Weights of a small GPT-style language model, trained from scratch on English Wikipedia.
Size: 9 layers, width 320, MLP 1280 GELU.
Architecture: no position embeddings, tied embeddings, ALiBi.
Training: a variant of Adam for these matrices, 186M tokens, 5286 steps.
Each number is 500 + 50 x the weight over its row's rms, rounded and kept within 0 to 999. Layers, rows and columns count from 0. Numbers have three digits each. The size before them is the row's rms in percent of the matrix's.

# layer 6 MLP up, 1280x320, rms 0.04, rows 748-765, columns 80-159
095:496538490582486484558478514524454453436438474506542483434449480507561422451501527509523440486474446431461477442511511455453501524501491502477409537513438518503362543520457525466509493366467614441486653643488459376527469509485497511517422496
107:532482471516505504405573517533536506453568588483391518514513594522542502391537558495532532485596502431469487501404463562550494567503612542583554405478511471547428579404437454500501506494409411508603483383413593495610516478418480567451395473
100:486517479450485438426619568442490610554531469491479497546534581509530530460490542539537454486439493506498502550487439466513477518476493458518552548502545515404468491520550527449548481420462398542592508634484506522500494465441484456572508512
103:418463504419488483521616542548488486452558583570517519462495520508476518492537592468614532388478562549470512459461519463511479441445506550613558528487462496578473481478526508545612500500501479515515469510460548445553498564461496482528428513
100:536575535507502502502498507497465571523460662539400544525584572478537506534541488490505604415434521512480552486440466551485546568512469441541465519444436486477516513566516384504562333568429468469489433543465578441573432559538550537477461491
100:491445509476479430433445534481511546525404589539503498531484510485649521431475528524505480549502528432465471493434509536498517432560513462487493479503536598499479518538416496628450485516521501514577534442468579558602535472489685474435511519
096:544444553494512469506534514464512476499506471542497520462601445470510450534511480453404506516528527462441451558455487531537509521443536456475595511416508457483522585452475540474556426506489504450639541484511546462522433582547436424516542544
097:534423523517440555440475445529517444491488498491544483489437524471536377510538542574428563513463444524486443410467479450435548525561480496573543523565503490416531476530463432434570458363514580493541601514493511512537464515571540528542464550
102:450433503525434476488537517548485456459403492493504496585548549397536549498542520582497539472498532422449464426484546483515499528510538497486512447426433538409530592593475518525447494487410463508464541537352545417508438469507533533390435557
106:487525511474456540414494531564528500472561544423462471559595547490505537503553488430514525414483513543522521535518477567525578518509543666556491510528506442524403434495471581479504525386499448595481485445435517440502482563439450536545480508
100:509578503559489494462507554393389505428474531440595501477479567550449454461566550589573494414484524511425552534486540536492578504425576512538526492477464537484542547516514546523429465533594476561492612475417506458424489533536554526559544475
099:459457508482429508429498487621490493506395505511476552501576505497497419412497548548468612464528480521492499504574486433386512600493495530558479522429471463435453442581463514495431444497546472509543450458427455548527423471464504594423488474
101:552524551495461524474477520460533507603462478408544516488417526490456552460534453519618486479479489462487496450543425535517513453539483537596481506438423484447512468525538582527552506524454479457565464532422449605608465525432434371520481572
101:502468500488443503482446533600414599496584536531500538452485516501510492490460551498505477418500488451489457543514498512474434397503491559506532493552523513494522554556508546606591565514529488471474488434503503486476502514428447452463515491
100:443508453516524439456376565551517600507614425513592470506512507493504485464526581495489481460507554490526401512530500506470478570543572480471496416472441520490451477505522447542526470483557474425522479598448534543484503483403544531475525468
093:561421531514497531476539504527513509513554532486440524580549522540424501424573597543550559528434454420519458463474449516395445594490531537557481510491458516457499487542444471542435445476490565417548509547446587423511447431463565475473452460
096:590523545548624447515577505481536570534547609491494583556452435543519463498547588540518592559438520516440428489445471465504517527510465422482420500518579521483447505459500515505507382554478499457496474443518544412477501528539487527516510602
101:516484404455450527567492520455515507544523494487559531444435587401432543425526583608423510441507477547501423381449453536465533458414536565462514462537485528487504521481524487494495490520504502491493521471454463527510535507514494451572487473
# layer 6 MLP down (transposed), 1280x320, rms 0.038, rows 748-764, columns 80-159
088:447552630396562575493534517479553565470481477525501404526585438529514525540520487468561543462506516438551518549477605492477489566473508478535531523476508446384468441491419479545437436479617510611510428443540499551456519503489487532571492564
108:582528532495472550424430444544527580515567471504492437471563560519552439440462459533517541425472511448530509483499489447519413477524573451524473476465509543517569487478578523450537610536448490436467478554587555613486459490505522412483475480
097:469497443485411417399554438476452461568525493540611490558527512492480513540537578506437530433425529441524402576505461424523505497513525487591493433412508490441532490477489522540436542560450494471521482554458570483522534520584536520492560574
106:486578561595528463519539505524464518487528508541539550526534546455483517558482545502507385541497579566460483564515528447554382558567527528537508525537447365474576579450383528456549551481486521529463512447462497528472529505537430529589621542
092:520538441558490458478536568529529484490483403461533603556488501489571489497476456564432422533494492464496443538470568587552523475579538492479487606456457561570538499521586550521568463506500532512497454522510467512434627479558561476538497508
098:425440444489429525474487540457624536499441482540530530525461494531463425517603490449470481561472529431677543615459536585502510524492479531518503517486513537483453441516461558488596494539488453565477460519436503540481498432509581420436484506
096:516554586563476500538528467422502566550506538514525528445500497534403561616402528472504483476441606581524448530563502414443443431475506545581467425478392594443494464512507541551461553412604395493539508483490462486539560524497473501435552535
097:583526533502436588482397484511522527548548539462426512580452485451559595540592516423508576592509489526464530518550552637557439499511523433480546481502412557526511398565492504459472538488444507508529421487579414524505421478472523509488584495
110:529521509491536503499592453520514436530481424447414521575505548469442542419470501555478506425483495420465552499462497389528512525457510452601466448495535607496513527518499406503582563469512548426393553605497443473562522560515566548458563472
107:561460514605544446506423504424488417404514443472514460449483481395427579533453506576510443397521436516532500471451487470433509499481531413497490499510444491584422444430526497531433511476475496504479522517530531485567509478565480494535579403
110:491541504527503495456515474545342468442551520585494533431473393541523530512475463545538473434521470541396473470571388494582492522526529468471558579524409473493548495451485432407546529437349534542449466493523440538471423492420502461470545465
107:499463512535485537430558560531476532473509455502521533587518503531487505481441638460513527540429536480457508588443457464538532497554531407483528565461462544498468482439449468441462453518470391455469463454570456579418533559466402527476535520
100:543495529599452501466492562503550470457597516543505549487473426499432495428474504387424542522506625441559504493588453531449515519547430429429478481489439576455519467462487452573482495365545498628515455473457514433563484462491500479512514476
098:538475522540462490523568494620473416527469494471358395600503558562540519555544525470568442462514488538466509558507456389464516507471450540455548490540494443492571454504538497458567502424472555459478470503478512511463543427515475538416444609
099:390522556504471512535565450544524388486515534512516523509428452478449518438487491493437505456537573459628444639480515447466488529461431614602517571446563397517457449555522499525556538456506584477565564432482524431571483528528511475530470434
112:540482554520443527447528492464398484503549529472470500533458509528504462406522588532522525437552464453292435479451482522435508549534544587527544509448559530507468470582436515501555454529485523485545552518466514440555466444406520484454399510
096:490490516511450515457524532460401493570440484421531467507474581394449505475548455621530463507475577494512543546494497489553486523448573587546595487427397432546542440526565495484451547550575541529469537542501485594463399485521553469519452450